config.toml
n_layer = 10
d_model = 512
n_head = 8
n_kv_head = 4
head_dim = 64
d_mlp = 704
vocab_size = 16384
activation = "swiglu"
norm = "rmsnorm"
norm_place = "pre"
norm_eps = 1e-05
positions = "rope"
rope_base = 10000.0
rope_fraction = 1.0
qk_norm = true
attn_scale = 0.125
bias = "none"
tie_embeddings = true
parallel_block = false
init = "normal"
init_std_qkv = 0.0252
init_std_o = 0.00564
init_std_up = 0.0252
init_std_down = 0.00481
optimizer = "soap_variant"
lr = 0.00339
beta1 = 0.95
beta2 = 0.98
weight_decay = 0.038
lr_head = 0.00649
grad_clip = 2.0
warmup_steps = 37
schedule = "wsd"
decay_fraction = 0.703
decay_shape = "linear"
final_lr_fraction = 0.1
batch_tokens = 131072
seq_len = 512
doc_mask = true
train_tokens = 868400000
steps = 6626
dataset = "wikipedia_en"
Each number is 128 + 32 x the weight over its row's rms, rounded and kept within 0 to 255. Layers, rows and columns count from 0. The size above them is the row's rms in percent of the matrix's.

# layer 7 MLP gate, 704x512, rms 0.153, rows 145-162, columns 128-255
size [ 94 101  96 103 103 107  97 102  94  98  94 103  98 118  97  94  97 104]
[[166 167  91 146 203 161 186 171 115 157 116 124 149  65 102 138  87  94 188 142  97 114  83 138 131  87 173 161 158 138 132 133 116 129 122 140 100 142 108 131 138 132 130  88 137 109  66  57 141  89 121 127 150 122 120 138 124 154  95 198 136  94 177 109 154  85 126 137 138 115 124 146 164 124 191 118 149  72 136  87 176 156 167  81 161 125 110 165  67  97 143  62 151 133 169 143 149 130 131 142 149 127 118 118 110 171 125 141 131 119 147 125  81 143 114 121  73 138 145 100 141 143  64 152  85  94 149  85]
 [ 91  88  85 122 135 176 141 125 134 144 121 152 162 109 151 146 103 176 104 141 178 149  99 169 200 134 131 106 125 120 115 138  92 132 175 127  98 104 115 185  99 136 168 107 126 110 102 153 145  37 153 110  94 153 148 112 157 210  84  87  79 153 148  96  72 138  90 112 137 139  92  99  94 114  90 119  68 149 150 133  60 164 172 136 148 166 102 137 121 113  91  89  71 124 118 131 148 127 170  70  89 121 113 116 162 125  90 166 109  97  86 155 137 141 145 159  58  93 155 157 109  86 107 108 120 124 154 152]
 [103 120 142 141  78 100 182 133 170 171 109 174 139  79 153 119  73 128 117 141 149 120 117 109 131 139 141 146 111 136 144 179 180 141 123 104 124 131 101  53 117 161 111 119 164 148 143 123 120 139 111 134 158 130  93 151 125  92 117  98 142 171 160 170  95 151 130 116  94 149 153 120 174 153 107  55 136 110 104 188 102 149 104 139 117  90  99 171 180 181 142 153 113 114 222 116 109 136 157 131  61  77 122 148  91 172  83 143 168 167 128 188 181  88 121 139 117 156 117 133 188 158 165  90  71 170 158 152]
 [122 137 166 155 153  82 149  77 108 125 156 189 109 197 113 120  88  91  96 115 202 191  91 128  86 111 120 115 139 137 220 117 111  77 140 113 119 112 173 126 183 121 122 127  98 110 139  74 151 189  94 126 129 113 165  40 133 149 166 113 180 126 165  94 143 124 137 124  94 176 145  87  85  90 176 133 128 124 164 175  85 132 145 149 170 150 150 115 175 170 164 155 132 148 104  83 134 108 128 115 136 112  54  94 147 139 115 199 120 120 104 107 113 102 129 136 199 147 111  99 153 106  88 120 135  85  75 123]
 [119 189 130 174  95 165 186 140 133 117  88 152 168 151  86  75 171 113 108 186  72  86 156 113  67 113 114 128 140 154 141 147  98 170 129 110  98 127 161 162 149 145 199 157 171 125 143 167  47 134 105 161 150 111 137 150 104 151 171 119 128 139 145 183 220 138 186 118 114 123  88 127 171 184 123 116 128  91 116 142 114  80 116  88  50 138 151  96 172 138 108 144 128 152  92  89 120 149 136 109 154 118 111 148 130 107 184 125 161 156 157  23 122 132 116 146 148  53 138 116 131 127 106 150 109 140 149 148]
 [ 96  58 121  95 208 121 119 172 154 112 172  86 139 131 166 129 123 119 153  98 166 174 128  95 145 159 131 163 176 164  92 171 145 183 152 155 133 104 111 177 154 135 116 152 101 124 118 169 112 152  99 145  51 113 173 204  42 144 160 144  90  88 151 126 114 157 135  95 150  85 139  72 109 128 159 170  97 136 114 123  91  96 149 122 137 161 119 179 141 132 181 151 102 100  96 161 128 172 139 163 147 109  83 171 133 120 123 135 123 187 129 123 114 163 153 152 163 142 135  77 146 126 170 145 130 144 103 195]
 [122 173 123  82  89  67  25 141  89 124 111 103 119 113 202 169 152  70 129 145 154  93 175 150 135 157  83 171 145 159  73 179 141 109 146 163  77 103  97  92 158  80 119 151 148 155 130 169 172  84  82 198 106  70 108 120 157 161 119 142 129 172 151 112 162 147 189 135 149 181  55  76 169  98 143 136 137 126 146 116  69 138 155  85 155 141 110 105 118 102 133 148 113 172 154 136 105 124 172 128 139 128 117 106 111 161 167 123 139 144  51 138  94 108 122 185  95  74 187  94 133 125  95 131 213 133  95 118]
 [150 144 171 116 111 122  76 107 154 185 150 144 174  87 129  80  78 145 137 134  58 132 156 144 128 119 139 135 149 141 151 149  60 114 139 139  83 195  70 142 141 191 147  78  79 136  68 125 128 155 109 103 114  69 157 128 171 154  63 102 120 166 127  79 141 120 149  90 117 121 152 167  86 114 172  93 158 126  97 142 151  40  86 127 181 103 188  82 149 146 139  91 166 130 131 139 130 101 171 133 122 123 103  52 111 127 118  94 184 170 142 108 162 113 116 117  67 107 154  98 152  92 122 140 110  55 115 130]
 [165  72 149 172 114  99 123 108 110  85  72 111 119 128 123 141 101 135 115 147 107 167 126 106 140 154  97 134 134 134 101 174 121 156  71  96  91 205 137 125 171 182 106 151 138 140 126  92 129 164  97  98 132 132 149 147 130  99 165 116 106 154  88 152  56 126 126 113 100 122  97 147 114 120 179 158 101  88 129 133 120 101 158 186  73  52 154 142  86 113 197 128 161 115 173 130 163 115 183  78  80 126 176  75 100 156 123 149  74 161 143 144  79 159 121  92  79 130 146 149  88 140  89 120 121 143 152 171]
 [128 146  94 147 136 127 165 118 123 152 147 147 154 130  82 104 134 136 116 163 156 127  64 169 143  41  98 118 113  85 122 116 157 140 100 137  90  99 111 149 145  84 132 113 145  84 154 107 161 149 141  81 141 136 163 101  88 137 120 118 175 172 142  81 125 136 186 147 114  77 113 116  66 117 181  92 102  95 117 152 133 111 140 145  83 169 140  95 164 160 158 154 105 159 179 148 134 166 123 161 162  64  94 195 143 179 121  83 171 112  99 158 148 163  89  99 119 181 169 125 151 128 106 133  97 111  95 127]
 [107 128 161 130 147 119  80  85 114 105 117 147  78 156 117 128 154 113  98 135 124 113 173 176 145 106 125 128  62 140  90 163 206 154 158 138 126 156 101 146  97  97 142  96 160  97  85 141 137 160 156 133 101 156 125 120 129 139 119 117 167 137 155 149 121 166 144 112 154 139  97  98  77 105 122 146  79 109 121  93 151 170 106 101 161 173 128 106 128  85 150 133  94 116 153 118 110  82 165 116  99  96 128 135 173 139 162  99 114 167 125  81 104  86  58 114 125  95  86 153 180  95 159 109 141  55 173 123]
 [153 116 111  94 118  65 182 180 108 116 143  86 136 189  58 164  61 105 146  66 149 163  44 162 127 194 160 104 122 131 119 120 116 108 112 127 130  81 132 116  74  70 114 218 122 115 136 185 161 136 147 112 100 121 107 143  92 114 159 175 156 107 139 158 128 159 143 166 125 130 113 155 112  50 161 111 197 155 197 129  87 161 153 143 159 121 116 128 154 151 107  86 174  87 157 183  94 126  76 160 207 139 157  71  77 155 179 126 141  97 112  69 150 137 137  84 174 132 142 123 126 112 181 136 114  99 194 150]
 [171 120  90 140 125 115 128 161 118  91 122 183 116 142 127 112 130  98 107 115 109 128  99 145 142 139 131 138 128 134  89 139  95 109 154  78 121 146 161 160 105 132  96 163 132 123 127 187 176 149  92 151 111 205 160 128 106  86 161  46 135 167 134 145  88 103 131 126 129  88 145 158 105 111 108 155  95 109 157 132 139 140 103 146 137 116  88 119 114 169 118 171  93 187 159  92 173 131 151  88 170 140 186  92 162  74 125  72 119  75 102 124 159 143 148 136 123 114 129 196 119 140 112 143 112 105 168 106]
 [133 148 111 150  85 112 190 165 180 122 163 167 107 157 144 114  80 170 137 177 142  91 109 124 131 147 102 157 125 109 113 110 160 104 162 124 116 130  91 171 113 105 164 123 105 199 123 105  89 128 155 164 194 109 164 130  81 103  99 131 148 168 123  79 110 128 122  56  57  99 140 121 184 143  71 211 131 147 184 138  73 140 205 129 142 124 132 138 122 172  74 156 106 112 120 181 156  89 132 104 138 121 220 137 151 150 167 107 126  82 135 198 190 119 113 145  95 166 160 102 169 116  69 160  81  70 133  83]
 [113 136 128 141 135 112 140 138 125 130  67 127 114  68  92 151  81 110 140  78 150 107  93 102 150 158  88 124 198 179 196 119 146 142 121 188  98 149 122 104 209 135 109 163  71 147 146 107 148 102 175 121  91 171 142  51 108 154  71  76 174 125 213  73 142 119 146 124 156 123 125 156  93  87  82 109 135 143 159  86 100 157 134 111 137 151 151 198 162 116 107  62 127 106  99 123 138 145 127  74 121  90  81 117 172 155 129 109 108 115 137 102 143 147 124  83 140 145 111 128 103 119 106  99 122 135 104 187]
 [170 160  76 169  87 153  97  72 123 169 130 141 112 135 127 110 141 112 146 123  92 115 101 112 160 121 105 125 125 172  94 168  85 120 109 120 153 108 139 177 160 153 145 188 121 146 119 119 135 180 190 172 105 152 170 152 155 106 142  93 128 202 141 135 148  62 144 149 176 139 100 107 175 125 117  49 167 117 127  94 187 164  39 153 152 119  75 116 113 179  86 115  52 171  90 148  56 178  97 110 145 145 107 108 172 132 137 227 109 149  92 141 111 109 118 200 171 132 104 157  86 188 109 146 103  93 178 125]
 [122 123 126 137 112 113  94 138 149 129 139 149 147 132 141 116  92 104  90  80 158 105  93 148 115 146 158 144 129 142 104  85 149 134 156 116  82 142 178 113  67 144  70  45 104 120 119 130  98 115 184  59  90 181 107  78 148 102 120  66 134 120 112 161 112 171 134 134 191 137  81 172 113 138 117  98  93 156  84 116 147  75 151 125  46 105 178 111 151 181 108 135 113 132 108 151 117 133 109 114 170  67 139  97 112 111 110  76 112 152 142 109 116 118 111 152 140 165 132 135 128  80 110 123  91 136 134 182]
 [152 127 154 136 119 162  95 124 126 116  93 108 144  81  89  94 167 129 167 102 100 112 113 148 157 106 104 158 140 129 144 132 110 134 142 103 124 105 115  58 130  90 159  84 155  92 127 167 166 121 102  95 152 181 185 113 115  75 207 102 120 132 136 125  85 135 170 118  96 134 108 192 149 126 155 134 184  77 134 110 150 140 146 118 135 164 142  82 171 151  72 146 120 166 176 139  46 110 152 109 130 190 117 178  98 122 117 166 169 130 145 164 172 134 192  88 105 133  70 170 132 124 104 153  88  48 103 146]]
# layer 7 MLP up, 704x512, rms 0.166, rows 145-162, columns 128-255
size [102  99  97  97  98 105  95  99  99  99 101 105  98 102  97 100  94 103]
[[160 163 110  68  95 176 160 170 124 158  93 131 139 155 144 189 150 104  80 154 158 163 179 145 164 128 121 164 163 177 104 187 145 168 140 203  85 124 110 167 172 155 140 135 140  92 139 123  79 129 111 118 129  69 125 137  98 146 108 134 160 121 157 144 157 121 166  94 173 141 113 145  86 125 150 155 101 130 136 170 100 113 106 235 127 166 173 120 115 153  73 120 124 137 158 123 133 152 158  87 134 135  95 166  88  90  97 123 109  78 110 145 171  90  56 137 124 117 147 159 146 139 125 145 122 151 188 170]
 [ 86 163 118  86 112 171  90 178 141 102 135  88 131 123  64 153 119 185 118 126  72  78 131 110 158  34 108 111 122  86 126 148  85 122  96 126 116 138 118 105 184  94  97  91 122 174 116  60 112  85 148 165 148 150 146 129 135 104 131 135 112 141 108 187  66 137 113 109 171 106  84 144 104 102 126 116 105 131  84 160  89 122 168 113 124 112 115 108  77 102  90 149 128 142 144 110 136 118 150 153 120  89 156 118 170 111 123 141 147  91 129 146 114 123 121 188 120  46 118 126 131 155 152  50  92 128 114 165]
 [149 137 164 167 109 118 120 134 146  94 152  72  63 128 150 178  86  72 160  74  68 147 139 182 141 112 115 155 107 132 113 111  61  91 101 135 129 214 138 161 143 163 157 151 159 125 137 165 142  50 101 112 150 130 175 144 121 113 128 156 120 149 159 128  96 100 148 163 115 154 168 112 151 111 201 134  87 125 103 123 162 115  78 143  88 188 157 169  87 119  95 124 144  79 115 149 126 176 155 125 150 115 146 133 164 107 140 119 178 130 111 101 140 133 150 134 114 101 122 115 142 147  89 123 160 189 158 117]
 [141 101  97 113  76 157  87 163 125 122 120 143 125 117 158 169 134 148  52 133 175 186 133 131 114  88 143 165  88 146 119 203 116  76 125 105 126 153 130 124  88 165 134 159 123 179  90 129 122  93 120 123 162 156 152 173 120 100 106 162 101 140 111 115 127 147 118 121 140 119 119 127 117 125 109  91 110 145 137 119 151 135 117 183 110 142 129 116  81 197 145 169  88 138 171 183 181 167 100 159 110 115  91 140  73 110 163 136 102 140  64 135 100 167  87 125  98 140  69 112 104 114 148 163 142  69 118 136]
 [104 120 152  95  50 105  93 178 170 157 147  90  95 114 111 118 150 153 124  88 167 114 119 105 116 125 109 173 102 137 143 103 131 105 108 123  96 108  94  98 157 165 149  97  73 124 130 136  99 114 191 151 106 102 185 184 147 151 103 156 150 113 115  72 131 155 187 127 112 140 117 136 157 150 114 177 132 151 109 114  70 152 132  99  86 164 117 156 156 149  79 168 133 137 149 196 112 147 113 127 133 137 159 136  77  61 157 134 155 118  68  33  64 156 111 122 233  65 108 162 117  81 147 130 139 167 145 105]
 [161 241 119 172 174 137 122  63 118 117 130 133 104 159  63 137 159 130 158 101 194  98 117  95 180  97 148 129 139 110 130 118 124 124 195 163 118 157 130 164 133 128 110 168  78 177 126 129 184 102 164 102 153  83  80 102 176 152 113  90 118 115  79 158 152 162 129 160 115 176  89 155 121 147 148  83 114 163 111 131 123 133 162 141 118  95 136  44 150 171 105 146 145 137  84 147 143 151 152 143 117  84 181 158 141 175 118 128 167  94  95  68 117 106 153 142 132  98  91  59 117 115 104 106  55 131 139 165]
 [135 153 113 189 169 179 128  71 132 117 112 117 134 108  94  73 114 128 148 124 170 217 113 153  17 128 106 178 126 128 147 123 100 146 105 124  96  93  99 152 114 177 106 152 178 133  83 140 180 103 158 123 178 158 115 122 154 112 116  99 176 161 123  91  89 104 111 172 167 124 100 133 169 113 129 165 110 101 145 142 155 124  94 169  72  99 158 124 143 116  78 107 119 145  95 164  99 179  69  76 170 136 131 114 106 158  73 105  92  92 139 113 152  86 143 146  56 168 161 147  96 114 156 117  97 130 143  34]
 [131 125 134 154 173 176 122 184 123  52 138 171  68 109 182 175 144  92  95  97 130 158 148 112  95 136 156 171 137 179 115 106 106 106 108 113 135 143 130 101 129 106 148 152 119 119 160 152  64  75 151 115 119 118 178 185 179 118 133  90  98 132 185 110 114 164 144 136 166 131 175 127 197 139 126 176  96 130  71 166 126 107 165 125 147 152 131 119  93 120 132 167 147 158 155 165 162 189 129 125 103  83 172 174 190 114 138 121 110  65  62 158 125 163 133 117 155 112 114  71 111  64 168  99 150 124 100 183]
 [ 89 133 122 128 159 116 131 102 144 155 120 129  99 157 117 120 175 130 123 152  55  92 191 117 115 174 128 113 142 115 141 114 111 126 121 138 102 126 174 148 123 132 152 117 191 126 129 144 111 204 125 173 140 140 157 125 151 127 177  95 109 119 118 109 119  71 102 156 139 159  85 173 183 158 120  98 116 124 137 105  96 149 187  94  75 120 131 120  82 183 143 122 127 153  82 139 145  95 109  89 180 139 138 177  98 128  92 130 126 127 145  79 134  73 137 124  87 153 122 143 128  87 135 152  93  91  69 130]
 [139 136 136  89 110 200 128  97 139 102  78 211 174 100 178 110 153 104 122 144  66  85 163 122 139  92 139 150 138 129 127 131 140 128 153 175 121 113 170  91  87 141 119 139 190 139 121 146 121 133 156 108 142  93 150 159  60 132  78 158 207 112 102 114 154 106 135  72 138 151 105 137 192  82  98  95  90 118 153 106 152 190 121 101  99 114 187 139 120 111 144 111 190  97  84 110 172  76 149 139 103 171 114 138 143 144  82  60 127 129 161 130  67  74 155 145 113 134 162 139  81  88 179 126 179 128 124 134]
 [133 137 108 131 124 146 165 180 155  65 152 155 155 118 126 114 123 150 120 143 136 137 123 163 105 191 147 104 170 138 154 157 165 184 145 153 101 143 126  93 163 139 157 108 128 130 114  86 129 147  94  93 128 156  50 127 177 137 159 102 213 131  44 153 170 143 146 124 111  74 128  92 177  70 138 202 124 182 156 151  56 159 134 164 124 143 139 133 157 119  72 115 168 163 131 103 131 111  72 115 119 150 165 187 130 163 156 145 152 114 101 111 165 118  97 164 136 123 101 118  98 134  96 118 119 130 121 146]
 [ 70  76  93  79 144 132 137 153 148 125 143 127 144 146 129 132 135  57 136 118 155  77 130 147 150 161 119 144  95 106 127  85 131  99 102 115 111  88 137 166 126 166  98 118 130 129 115 124 117 150 144 103 111 136 159 159  68 142 134 115 106 130 120  54 124 154 120 151  98 158 129 166 105 181  92 141 110 154 146 122  88 116 138 119 103  83 126 139  95 113 149 172  85 105  84 130 110 160 158 114 159 106 137 112 125 190 189 140 118 157 113  84 123 141 125 108 165 169 139  84 102 229 140 127  75 128  81 170]
 [104 129 146 143  93 149 167 120 116 128 238 165 108 144 144  86 115 108  76 131 140 129 175 169 120 188 121 122 175 175 101 155 102 125 121 128 121 124 122 138 123 137 103 100  99 133 155 103 126 153 102  71 110  11 219 128 165  96 153  33 168 172 132  78  77 102 152 126 105 116 217 137  73 114 175 125 106 121 155  99 177  78 107 106 132 124 145  52 137 104  81 131 116  89 168  97 173 103 131  68 150 136 118 152 108 104 103 126 112 130  81 131 113 138 100  90 150 102 160 134  85 131 105  55  57 116 129  86]
 [ 76 117 162 117 108  76 146 108 151  95 163 153 167 126  83 134  83 135 131  54 145 116 128 181 109 127 120  96 193 153 128 144 105 150 165 155 129 130 119 136 127 104 129  56 107 122 117 134 143 139  85  80 125 131 108  42  97 159 159 103 172 121  77 127 162 121 141 146 165 146 131 167 102 158 147  85 124 142 169 123  97 101 158 125 189  88 106  77 148 119  88 139 142  68 185 179 129 140 156 115  98 119 127  33 139 128 117  67 181 122 118  95 124  96 122 168 104 132 140 111  71  93 103 162 137 109 134 104]
 [114  87 133 162 140 132 168 124 125 161 134 113  91  75 138 153 113 203 116 185 112  80 145 109 131 136 126 144  85 124 131 106  84 103 118 190 134 163 104 105 179 155 150 139  75 150 164 119 187 157 105 176  91 173 160 139 165 118 113 141 133 107  55  91 136 153 153 156 113 125 145 137 168  98 101 136 187 123 121 153 193 163 111 211  48 128 107 141 140 124  93 166 139 113 143  88 170 141  86  98 110 105 128 159 116 120 155 148 212 200 155 145 141 155 101  86 127 161 130 144 139  58 128 165 155 135 218  83]
 [ 78  67 176 120 118 159 100 158 125 103  99 144 162  46  77 173 104 107 162 181 112 157 201 151  90  90 114 110 121 127  77 115 155 158 131 101 143 129 125  94 169  96 162 116 115  86  83  84  82 165  86  69 142 146 134 114  79 172 160 126 178 119 140 132 135 214  71  99 126  51 115 166 147 208 126 161 159  96 134 107  25  60 131 104 116 135 165 129  75 117 147 187 166 121  92  91 128 131 137 163 141 157 108 144 128 169 108  71 130  76 124 165 143 106 159  87 160 110 114 109 148 136 149 105 163 106 161 138]
 [105  99 139  71 231 134 161 104 138 176 151 153 169 102 153 146 111 161 132 139 125  55 148  95 150 163 113 138  90 155 159 124 146  98  77 168 103 123 146 158 167 139  99 119 113 134 154 120 240 142  88 145 146 165 105 100 142 131 167 139 108  98 187 135 113  53 116 160 108 160 124 170 150 146  92 170 122 142 148 177 101  75 197  95 122 113 100  65  54 139 154 156  77 104 137 131 103  89 136  70 135 136 118 146 147 131 100 177 148 141 176 123 118 126 128 103  95 103 119 120 135 127 132 129  90 142 156  94]
 [144 166 106 100 156  56 145 128 175  83 168 168 149 138  94 129 143 117 169  86 145 157 178  38 137 106  98 131 108  74 103 102 119 140  91 163 202 158 137 185 174 152 142 178 120 125 104 137 129  76 108 116 100  59 133 111 145 166  76 169  87  96 189 195 122 117 169 148 192 110 123 122 106  52  48 126 105 154 134 142 178  72 117  88 134 138 125 124 125 127 173  84 108  94 114 135  45 131 114 114 126 201 105 102 164 163  90 110 143  78 115 103 118 103 155 146 142  90 109 133 150  90 136 117  86 154 176 112]]
# layer 7 MLP down (transposed), 704x512, rms 0.161, rows 145-162, columns 128-255
size [ 98  94 101 102 104 103  99 102 103  97 105  96 102  99 103  98 101 105]
[[134 141 137 145 164 148  94 116 183 114 159 116 135 101  52 150 144 149 160 117 118 129 137 144 154 204 134 117 147 110 148 151 137 164 147 141 111 145 136 154 199 112 128 108  65 161 165 131 119  92 179 160 116 128 100 195 149 175 176 146 185 130  81 104 148 120 132 132 178 150 100 131 171 170  86  74 134  81 126  72 124  79 113 145 135  97 176 158  93 136 121 131  81 170 153 112 181 120 110 118 130 144 125 117 112 129 106 124 101 126 194 102 165 117  46 157 115  16 124 142 126 128 140 173  96 138  75 143]
 [136 133 139 146 164  93 187  92 156 149 117 143 153 129 131  52  84  94 132  44 137 114 180 165 125 121 131 145 136 125  86 111 108 110 155 154 161 134 125 103 141  60 131 143 132  87 166 103 112 135 116 130 117  65 120  63 138 164 143  98 169  97 111 137 134 118 100 159 142 161 204 120 177 110 158 161  91  77  62  76 104 197 124 121  59  97 103  82 132 143 197 145  80  82 125 105 153 135 143 136 140 144 190 123 119 120  67 125 170  98 170 171 103 149 124 122 108 101  80 136 132 106 137 162 131 121  82 178]
 [139 141 106 111 107 137 105  79 135  27 104 125 159 124 173 128  98 170 116 144  97 146 134  80 137 148 128 155 141 159 153 169 136 142 164 134  87 114 162 125 131 111 124 108 168 129  63 147 146 162 120 107 169 153 103 142 156 113 146 143 143 174 142  81 127 134 101 113 217 151  71 146 168 197 155 132 106  87 104 161 150  88  56 214 121 143  63  96 102 133 104 138 151 113 145 131 110 175 154 156 120 161 170 126 148 127 134 103 114 172 177 128 173 121 124 183 119 107 108 117 125 161 121 156 134 191 147 132]
 [150  75  75  99 123  87 161 120 128  82 117  92  82 142  99  71 123 135 116 139 123 117 102 152 166 146 115  97  96 155 100 111 170 161  94 100 123 125 117 124 118  59 128 177  58 121 130 138 116  98 171 123 179 179 158 135 137 138 137  82 163 152 103  90  76 122 148 208 176 150 147 121 167 155  78 100 182 176 138 132 113  84 173 140  65 101  82 145 165  89 147 167  68 139 187 143 136 121 112 109 148 143  68 149  97 149 174 164 112 111 117 159 153 173 160  64 141 158 138 159 136 115 134 141 152 152 220 156]
 [185  99 130 148  92 111 149 116 105 161 134 134 139 141 102 128  69 100 105 150 149 154  82 131 126 149 173 126 117 146 108 120  66 116  88 161 180 114 131 139 125 174  91 148 185 143 122 145 188 150  92 146 170 198 141 109 168 147  96  91  94 113  85  96  96  67 101 119 184 158 100 108  69  99 123  71 132  95 126 132 135 154 180 141 106 140  75 106 196 174  82  89  86 179 175  97 120 175 118 107 175 120 152 114 156 119  74 151 136 141 125 161 212 129 154 106 172 123 128 100 158  89 122 181  96  78 126 124]
 [ 69 160  90 154 149  82 165 165 165 112 122 132 117 172 118 180 161  83 156 190 109 160 142 158 161 104  84 122 161 172 113 150 127 195 133 145  76 169 122 164  96  82 119 148  39 129 122 129 153 123 109 149 127 114 177 134 169 123 112 110 160  73  88 151 148 155 132 162 132 122 120 120 102 101 180  91 164 131  89 119 149  93 125 142 122 100 166  70  74 175 157 167 111  79 128 128 144 118 106 126  97 111 113 139 103 120 127 172 135 165 125 152 103 139 147 101  95 146 112 180  71 142 147 158 122  69 150 155]
 [106 144 134 119 103 130 107 103  87  91 158 117 158 146 134 123 171 131 122 118 108 114 139 176 129 155 132 185 131 144 154 174 131 105 146 116 129  88 140 172 130 165 134  89  33  98 144 107 131 139 104 147 129 142 155  83 113  89 100 132 158  75 112 117  98 116 147  79 184 145 141  88  96 126 116 145 134 133 143 129 133 159 107 120 136 127 151 138 125 162 138 181 110 139  97  98 171 114 112 136  56 146 126 164 146 129  71 120 131 104 102 120 152 127 136 114  84  53 137  92 136 171 112  95 156 135 157 142]
 [151 101 105 149 131 134 132 115 134 199 189 155  95 162 121 149 140 127 157 126 116 166 211  77 153 128 111 169  83 150 169 129 144 156 118 162  93 153 100 128 167 117 183 140 184 108 135 100 101 121 157 132 137 194 133 141 126 121 140 106  82 146 131 161 122 173 170  76 111 136 119  74 149 146 164 169 161 118 172 118 147 150 140 126  77 154 197 122 132  79  94 118 121 139 193 116 120 121 108  91  61 169 131 176 150  90 128 123 101 207 124 148 122 146  92 143 173 109  60 111 139 125 144 159 175 164 153 177]
 [115 165 184 113 131 106 199 111 153 128  98  85  89 214 128 138 168 118 142 142 125 104  89 151 155 148 103  91 136 105 123 119 125  86  56 156  87 169 128 153 107 113 128 164 120 125 179 193  99  83 165 125  96  77 102  82  69 197 129 165  98 146 139 101  98 120 178  97 155 153 130 146 151 112 101 138 175 123 129 153 163 196 110  86 124 121 162 131 174 167  79 107 176 134 105 134 163 109 158 134 210 183 107 139  80 124 104  70 111 129 113 124 142 130 161 148 158  69 134 138  97 101 138 127 111 107 133 151]
 [ 43 140  85 108 111 175 205 144 163 145 135 136 171 127 156 149 184 126 110  59 169  65 151  81  50 174 106 175 163 142 142  89 140 122  81 166 178 119 174  90 114 111  94 137 223 153 115  72 162 126 117 129  67 100 116 120 138 111  97 133 113  81 120 130 117 190 142 174  98 115  84 165 113 103 110 107 128 107 166 116  83 115 173 177  74 114 137 123 142 125 111 150 101  46  71 117 102  97 117 129 154 149 107 126 142 122 138 180 119 147  86 133 153 117 184 166 110 128 166 119 149 152  84  94  98 106 118 124]
 [135  77 132 166  90 124 116 132 113  89  53 135 120 145 171 107 118 165 126 179 100  94 108  55 124 145 132 105 143 104 137 130 176 158  13 109  75  90 160 135  99 109 121 150 143 103 151 125 170 175 137 123 165 110 159 110 130 146 159 112 165 244  69  89 134 125 160 159 140  96 163 144 126 129 157 161 121 115 136 110 130 139 150 160 202 167 161  72 100 113  86 117 210 141  98 103 159  89 125  76 104 142 163 122 113 145  71 179 138 109 103  72 101 134  91 129 130 140 100 146 148 158  39 133 105 142 127  72]
 [185 118 115 120  94 156 187 173 156 113 106 142 119  91 123 102 165 120 132 155 135 166 130  74 137 113 103 145  69 115 154 110 122 145 126  90  91 125  67 140  55 199 137 160 203 167  60 130 128 144 122 116  69  70 147 143 119  45 159 130  89 136 119 149  94 117 122 136 143 123 158 155 124 152 121 174 132 173 149 136 195 121 169  73 104  99 103 135 151 149 108  87 166 122 124 134  77 151  94 174 125 175 145 115 127 127 174 121 136 162 117 115 115 140  95 145 105 125 162 163 123 132 115 102 118 119 175  89]
 [123 137  91 140 154  95 118 195  99 133  95  94 108 125 106 145 109 125 183 104 138  94 202 145 130 102 133 178  92  76  88 138 123 160 119 136 130 118  86  59 211 175 118 157 151  75 156 130  86 131 158  95 138  79 111 142 159 146 146  74 120  83 154 156 120 118 124 209 144  98 105 127 129 116 135 124  48 125 178  83 144 118 101  84 109 114 125 135 111 108 158 108 111 161 136 182 121 109 136 188 111  81 122 108 152  73 143 163  63 105 115 186 112 131  90 111 130 176 133 173 106 154 134 156 151  61 108 141]
 [133 128 108 147 110 184 101 124 170 203  81 127  70 108 159  29  78 161  99 164 151 164  78 101 150 143 142 165 112 137 124  99 182 134 102  67 164 124 137 117 154  99 110 108 126 156 140 121 117 102 150 119 116 139 123  78 157 159 128 175 118 125 109 141 130 130 120 135 129 162 187 101 212  66 108  90 107 121 112 103 127 122 181 152  94 145 125 119 142 116 120 167 187  99 177 118 121 150 162 142 114 112 164 186 115 107 116 113 139 109 119 170 183 135  83 132 170 123 150 117 167 121 130 185 154  97 147 137]
 [121  88 108 127 115 121 139  99  71 131 122 186 103  58 164  74 177  98 130  92 188 145 224 143 139 104 175 126  78  68 111 146 156 141 108 109 136 135 107 143 129  91 113 130  90 103 130 150 136 162  94 116  96 113 118 138  83 144 117 215 146 153 177  88 112 146 103  97 143 157 110 108 142  71  82 194 113 163 187  85 129 123 110  94 122  92 157  49 103  11  70 167 168 143 113 160  87 114 103 104 145 143 103 137 130 139 133  95 163 144 175 112  54 111 178 144 153 125 150 178 112  34 108 115 131 104 123  97]
 [198 179 123 151  90 156 113 128 176 129 133 109 194 201  97  87 176 110 127 171 137 134 128 137 126 109 137 116 132  95 160 110 110 141 100 149 122 109 130  64 151 128  67 188 115 169 151 114 125 168 152 122 156 108 159 114 197 161 196 112 123  95  65  83 133 146 154 144 176 131 168 141 123 173 142 109 108 160 125  47 114 145 107  87 179 113 130 175 143  87  89  93 112 107 125 155 115 127 179 135 176 112 129  88 162 128 114 141 130  90 130 127 143 142 131 118 124 107 135 133 115 172 160 134 102  86  80 100]
 [104 152  98  83 161 119 118 143  60 202 120 158 209 133 122 110 167 156 140 130 107 162 171 129 143 111 120  95 106 154 177 148 125 139 137 109 155 173 125 143  99 112 116 119 172 137 164  87 113 108 145 122 141 127 140 129 174  73 147 119 186 103 105 130 123 183 135 134 108 109 149 148 135 131  69 108  86  90  70 150 109 118 123 158 112 147 151 152 135 105 129 105 118  71 136 127 165 119  89 128 112  54 127 137 114 134 135  87 188 154  71 142 121 143 127  98 136 175 137 167 147  96 112 176 156 157 117  92]
 [124 185  81 122 152 161 128 124 178 192 125 152 131 152  74 136 100  96 132 149 163 159 120 126 158  94 124 163 117 158  97 115  79 160 109 155 135  58 147 162 108 151 181 146 164  94 155 107  91  45 147 134 112 126  94 114 151 100  78 202 119 126  67 117 116 153 152  79 208 137 113 180 140  84  94 165 162  89 165 104 174 108 138 151 113 153 125 145 147  88  92 130 173 145 168  95 151 172 172 117 118 150 193 147 138 158 110 101 140  81 143  85  64  98 197 148  95  86 156 128 121 125 143 129 124  99 160  96]]